From a checkpoint of a small transformer trained on Wikipedia.
Size: 4 heads of 128, MLP 1344 SwiGLU, vocabulary 8192, 45.8M parameters.
Training: a variant of Muon for these matrices, 904M tokens, 5894 steps.
Each number is 128 + 24 x the weight over its row's rms, rounded and kept within 0 to 255. Layers, rows and columns count from 0. Numbers have three digits each. The size before them is the row's rms in percent of the matrix's.

# layer 5 attention key, 512x512, rms 0.0758, rows 494-511, columns 256-383
093:135093154116173120109134092146139157092128078106104157126112105083147095090124116146150096126150179068118120105136127147105146121147087097132120126129099148135143108135076107150145126104145167143099141134113124122156141046153100120123182129142151109099111130147098107131143114165160098184127111146079155115119116110125112114131151087151115142144105125083077132161112110130114148115112
093:178125130141179136114137130148081095106115126124105126139155107109092097130090170115132120153112134108149149113091127137132149114156126118158153111151133126101105145146132145151130099113114136132145113141119143173150167071150124150173121093147125132125072154096117125153103111132107167110178128100107159159105116157115098139146153107116125140095115122111143155074157109180165124100114
090:159097117169117141125120118106158108143111160152134164161129112131148131177101135141125115189124127113117132144184148108150145125118128160108112123159118097100162150138120079109165072155135135126091106164161089119158131146097118145154125142111129144118119114173151104123152145123124115119110163134152107172151122123127147133106137105154182140137112106149158119135098104111110161096110
090:115136082113170131116126148111136100154178138165103129129120101146131135115109093105085105167138117158159157137133127099112172139145149104095098101146166172152133129149140106111144101133171144098102132097080131121125143175115130164123144094088165139085133119140083149111152123166092137181115104118141113107149190141168128148150116148159151161149164183123132125132164113094124153117121
087:092108150183103127140119189153129126135148124146148121136113140113163177109144099125151157115155110112155160137136129150143150111088133115105133073108121093137119138145147158102146107118069090122122131123145107128114144142123112114106081143127122138111134105119137122178206081103135102095129141141096115154136112119129113146131161153149118136104115127124108139139083121157136129123127
087:126134134136110151151143061164164139134120107124120138115116149112133131141127129146145171169149112151070075105115192152156148117117139120142157095083124116109151132165146140152092150164108172134111125090156109114107142080136154091119136098166155138110148144086170117124172166098158136080123102120110118144099052134172093144090128091132119074116121103113150149112117146114107159161125
091:131097095160120131169130113157155122076142113145134151139162126131098094144092108131115137147076188155112089149145154069116136138111072134104121098128145147130114143133113103153148117104168124139131136160100136112142125125102157161126100144165110143137115114099111107067167089118140113136135128133166141123072138128152135121130131144159157156134132135134142123118107104097121101158123
089:132102109168148121157122134140123116121132135119119110139116205109065156161157155182110157100120117135124180123116168107114103143152117119110153143099113143153115135146112142104148163117121122167133127135133107092153134176117088175139148119080131106117134144107163156122108124122121133133125119126158118155135085120132079139152112154112121129128156072161105110091107142132147147056118
088:145134109108124113130081127112101134127131093150099117126156101148154111078120122133113106114125164157141130131103134103117102147162149124114108150150137119084137122118108121153132158135093115166086128115116162133154183082118160139152127089118125097123083119117104143146127124142122120115161078104114124130134185142123115121114127112117074109141155175099117116127130107124136089116098
089:105134138160130146126111110118127074134118116147147146096122160127108123149138101145126128125065139148177111123112112108139111116102109134114145155126159130080165117132155144122159098108115098114137124121141137166068144102085118144140112161075118130142136139102125136163095146168121172135124118137185172126106152138131103144123096133120092102097179152116118141086114138125120137108115
088:114135113144144139100122148095114152156150125155137121136177143181174112210167094163117087140171122165151135094094066136117120099125146150084079124116145115126124090119076137133088094118099102116093148134117144130118123166151128116141135117087152106134153078107140163122138100111141166138111111193127159110096091084163135109158157118135142102166114120149123134140170115065187183096140
090:085138102160101124127106149147113119120126143118109110155157190162119111119138164140126110095123134161095142152115116094133134133132141131127108118142152153158109100120155145095112143046142126138106082145135132135128113185146149096107125127153109133112139140167129137173107153129130085164114133092128131154110151154132125099114064159130168143120151110115126086132130115178127163155108
087:158160143138175119107132154137133124155153174152108155121122128136189145111132149118106130138120107127158145152171125197099158125097142106095124134138133106146121114144172105097107155148128103121143156123137116093144101156096097125122138120130110096132104119112158125070109133105096166159113131141111127083160164109173147142136120121107116130087119108125111153156116115116144102127104
090:113124087158132148111141132112123194134092121119116137131141118128119121160132166100130130092169158124167130168096120113116117077082142106148138126157166154107162144108117053135090151080098152148157143061130100150152102129117094095159129131118112091154122118119104143095112098148148133088118135131129086154124167128118117115130118129145085115143127108124126095149148132131112098194083
087:113124133112146135120153133136125107138097153156068112100151131116144087137121129120132140098072099150106152105133123133089129134106093117145124152092114148100061139137139111119109157169091145159089164159176127124152128083153155152147104098118147123109129145078081129106101106110148098104139146118116147093122089135098117132147140143140147152060159136123123149110167180130135121166144
086:103120105152163134137088088145120090113134094113163147183151131111151149149091170135141141111103145135128074139092120099116099116164140148153158092109109101116131099162102110110091114142111133166159149127155114122154118101132094165105133122162124124157129114116171123128148127154156140105107138098136120137134141133092115121110121119113113106090171144126114124113142133167169126102184
090:119137161102139117133137101113130118144106071113163082098143138162160157156132153125155184137117127152148124104122132130092117104180114083131125093149146105107107151121151114116138113140121126131119140127174086154095165120131172145128130135092133119176113110156106087084119132126145168150185140081107123134102082076094137173090142195089095120104159107125096191130123101169129130109099
084:140119136126112121099188172116135158140149154107096153114151087137144123088110151125108145090133162119134192130147120130156165125140119120123113122163097137103120174143117117176134133149113120147096095124103124136160126091147083076117093091127129156128085166155134120136091134062129166134156175213137107125169083124117143120103139128117140092120118135113118124101097197123129141103112
# layer 5 attention query, 512x512, rms 0.0756, rows 495-511, columns 256-383
086:122149143119141120069119073143139138122117151138171194130147110182128152133108105138116146177124144079111102156117135134116146134121139146110129125112127146193156153126149135102139159128127109096110147099155109117101107148115157096078120118098133106131151109137092153131146117141147131095053128140146107094135090052128144141140130152149138122134145133157118149142119131127104124149100
088:154152132154122102126176114153143131137135108104128103114085147147112127096142139148076139123098112146115117147156142135141143152132147093103150177151164123120117114123157117122143088151146153152154118113088116107104125116116147133141109175115158093084138130122162127141153141133147137110110102133110121094107129172141099102154120116126151113158164146179127131137142186167145099138042
092:109083110077114084122107151147131147103122118133099131100160148131168102103172134132136116094150154114129125137105153114148125111127128085160164118108102121099134132104110155133116151061175094148127129150137111133097117114078162144127140108154140117156113141126103135134122105147155109119204097135132178138102094184144139119151148095160161115104114104097133085123108116142176154144103
091:110147147115105133117102151123117125134126115150178130144136131112105112130102100103124141081152140163121152125151111168120114137142099136134120112113147118109076129106127105150144118131142167154173098132115169152118151139116097118150150122082148100141142165131115116143104118124131174176105145116176168109126141117100117099108082132121147136162129164083147141120143160121114106091136
089:094131126156139110145133098138085153119100085090076164114093122135117104164093169094113129117102127166159105147076152123105104118114169137089125109085141111188105112132118134131147108130178130127152145116118124172114183096124113113156146141089119161138114084122123116117131094149150127076157195109156110099129136143097137106129105146127116091117113091099152147119120096118151143091151
092:148138116158123129093147115120117158155089149156127146112137148088130106112115103139085121109094116134152138134132126111129174147126116122124098143113131129136143139112120125127099171156198166124117137120153134095134119148129117131124165148115096103192123138142129115210110111120165105104125102079135158082128108165129069127127127149094117082136130149109138120160143145092113139108100
090:103123100147104139105137127120071178096134128158128130124159148123169130147121127109122178162176134101113103163144116102087099168112121108163145130151135177089129133110086132151130136080152097123122153110147149149133142087105117152096102127192134144093128133142130198115128158146151105131128127105113162141161140126097086130136128113141100161145084115132141131139105124115124095158137
092:126157118161142120129112129116139168154153124158140160120103107120142155153156105145132123151110087092088137112064173162154148172118130122143144092109078121127120112167105130074096141124148140097133156046074121112149157125156118146115118098167112116110135140132145125133130089161095083152139098148151162150106037118114121129145129113141135120166132167153116082101101117139102185093128
091:148139137121068088108124090117127097128124125086142126139148174138151137098134111136111122185115140107122124167124105118131133140130123141115099148116157097129142125144156078158125130156103108136150151146137171088121145150144113125146108111128125101143089119096182133107094090158173121137108129129130143167094131146103146104148112107151134153185110108178145120167120128105172176158140
088:161122131074163097127161160139119145092122127181141115202083149093119149098163138159140115165164112141147129130145123114091117123101125109175144124116110178108129162201136132103140138146114153094115112131106108151136130099145112147103139119131144098091086120143091095104156128132134106131134158093113196115145126097165148159143134145139153140102155120151131098114117151140123156147148
092:107158117106140170138133158130104122119166158135132162117175113129130116143131141168126115135111122125120136133125122146148141084113111110140143123124087129100095163142118149106128118094093113133167192122127128124162125100132119136151130146084152114106144127099135124155111125126144085123142144120112108140136146153145107163115142131101102145122090147117111141113136127096154131120118
086:144093136057101112142121124100110138132157114150133053107129159120073143147140179171116119118139098137134147097133098122152129139161127114111119140138102126101133118123111125158133127112077110141121117125121132092121134101122144128178115129123139128125146125104070170161096081130101152095115114169111144124143084164104125121130139147187125143113162131147138147124120129164091182085147
089:119163150111153109146161127108121077063133118147142118106139106169178128123152114202155134104165116146152116143138140139124108130103158124124146064132125174139114108138154166094077120114119146118076097107129160128096138137159187155174145147107148131115163167150118107154119152118113118167171113082153140096116127126146129179134128125126098121161142145127149108158088126130136168110151
092:135139067115131147159093142134113121142138168148114104152130105149120143115143145124118142127139151132162152158135128139115128105097108123125154107120112130127124157132148125136095090136139108099121147156107120119096119144164110143123108114109100178139143126176097087111126138119097142134166126149120125110126160116132094135172104139133169083121109102104163105117122114092128085144102
093:146101129113155124108110130107118159109144098133103129154111120131178151099134120105116139146124153135109150144113115148114119106122117115095097181124101131136114137104099108145152092117105124131059118095125085129148134115148128104103110136064137139128110144116121138075067164102133115159113122112128150121115135144129121118108160174127150131147137121176158132090160147090158079150127
089:093123108122124111141112136146162145142145115136135120113162109178103143074158113116110127127157130094133109136132153120172137124118120124166084103138092122168111103152092168099140157173159109091112151109132137166099138095096096090120163154128110110157143143089165151085093106116100127099144133169177083123140132148094139124107138120148151128116134166140128143154145170167115136114109
090:126086111149131080156071088133135115133124149106134126110088107127150088137138125135109171179136138145120140121104134139085097121133130121113182138118137106162164103090097142090157122128112138133162120172129126177144122111128143095127121137127077165119142117152119164114153132184165158102112104135119145102122147084086136125139134140097128178162163164113120152115151115108124126144172
# layer 5 attention value, 512x512, rms 0.0937, rows 384-391, columns 256-383
095:133104138101163137149099096123140176113104095129114152090179110148132127154095142134107136146155166126138151140165114115130129161159077172118124140136176135123130158146119081124131140132131167093078122104145112111133103153126123149196143130173094114125107120135160098153166160119108134121142129133084151089102140159180136092107156113136141104112094128186163072155152188197135114088136
097:109135110124134112094143142099134137125150143135134149134123111092120147102147114160139103152169146129120146116120141132080113134139145123174127120110124116136130138144160082113166162127127126129120110173161169135126139151115117103129113122132153155132108162114097127143120142083135130134083090139081108101110143082107141116104133115133075149160138119131134163122083091103168135175121
100:128099116133170083137126062146094124138136126131085098159054161126102137129151139149129136084127134083167142077144078103126119158153125162120127147136124112109128154117138143168141159152113127107133106143112152144103132155136102136112107143158103132108096147107172150125095098118121117115122136138127120114103132148147092181147102090159114092120114092107132162154111115113123114123148
097:144120106150132174101113129128153136134087136093107149156122150092094122137142142131149088105147109100120093165114106106138150192120099113132124135122101140125139157159149134129146155130160151115146115138129151138117105090171132109117186125091129165142137130120110157128148165097122131151156097089144136133139079149167123135119141113140118149135114152120100123150128100099079131128171
105:119103129150117117116154124171130133140066103126137117136111118132102143123126123117072139135119103119109148095188156103174131147137103131128106129163136116140113115105137118098177102092144087140124126102083105089119129115140127162135125142132125153118078127157102081120117118102128093118142182098136091115161093145098143116154079122104117130115110168145117107088129156129090158135152
097:148127133158163181110118107102125111117092121120164093139126070156123109124159123081171140140148116142169125115156090137150065119153132096132156116142155121130090108083109127100151124135080125121138150105091117109142134114137109124151072136102127144107134136167202105160145090143103158145140118134130128175123148087097161117150132104102123142134118121157147132117135135165107150187158
100:132157155105104120132136146151127149137135105144157155163090099104141094127157143135118138084081111115112086135125151150126107127127117176085133139137093110133159144163173146101147139104136074144124134097085116134099127109117170131161127100185151119139126119135137119113138125111111078149145136130151140115123110160117110113121114114109141159170163119096110124112140119098128134143169
093:081132140143152109124106109111160119162101114124147096165194146154122095098099087120148103111093177176163172121109141148120107135121130075122121139138124187105141106113143159074117097118130146151103145143138135146111098114128134125160123153097153118138133111168150116137163101105125157129144128174100163110116083176146108106116168097093115080134159152085086095129114128136106137111096
# layer 5 attention output (transposed), 512x512, rms 0.0869, rows 384-391, columns 256-383
102:124107119136105127097070080113140159156152124077095152173128136151143122120158097147145086108150098136119153096154125136111131163145098120088139143162137129159137099167135082146139142135108100099117157132124090119135108140163122139156104129144094093130141111149145117128162090115104090109142163154127165121124125159141155123115126088111163116110153129131129101128159144152100123123165
101:158131101158137170115085145089112113114139176096145137129160093127119104143126133112148123134182159125128113104115108171118173154115166156134135071107138064113145120113138117146166126142155127124131138159128144134118197120110159112128115110107118170138094127187085141143091154117106137108101110099148124148127086122088131110109159146174065185182093137096132148114139086131138152125085
105:133124111168132134112144155156129138113167115108118129119093122100124147120175143093106147112128150106146166134154095072124098140101170087105137127120142098124115159129127140136132178077131151145127132099178099111158105141109109101120126150130107138134167136145107132069137152125119133153117134152141153115117184131145108141127165120120111127144145108137124143116116117109137133153167
100:151130101136156129127095158133117140106161124088178166129148125155134173077159177097061101126167120156156107156156185138121139151146137095105177125134134156125147109156167134140111129119096112161131149127136138111130149112133186093140119134123169096115106104120114096120169144173153111094108144172104143148117068159121130133118131118150132170127149127099140112119118103122140173095131
110:114117110162151121139136124154099160180077154139122108156105158124162117163101150112116142136098119108145129145151135128138137096156125159184115142074127155116118143092161100113152128160127122109116099117096123078142146114136093130114118135119140152124065144125106107121091098140134123146154136128089113117160153111172107139137110154084106099068180163176128133143106113099152175106150
102:127132136120133196168079077086117121103108140135100104117130088097131140117097120132097144106159101130113140142101124091150140124131123151154132168075123148147130086139112091127079109104125090132143164136131133106091106107141100140127110142141156112149134129085122148170129119108133147124113098151168108123132131155078131141112106127136116127085144143124113146116133155126137158111172
107:168133137083135098156085124137115164131137151175121158148106188104119117097141128105120126063110136153125114144165133111109108112118095121150145141126109114083146140107129117103134118179135095145125089153144155112122140114156133155123153122123145084166187128136100116103145127142150105124144116040150161142121100152124119091142129127138149136149174128133121106136120161147172106094109
099:130081132138104128081111087149128138118117103094153094161126154154121137111132097124145159136096142117104149095114180159137126141109111115121131121107141137118127135099143098145096117137088130202100138090087155175132145106120148084156127150123103149138099144110132111131100148106143099117149132140070123121125105172130182116152138150138161126171131150113138131180116159141094133124129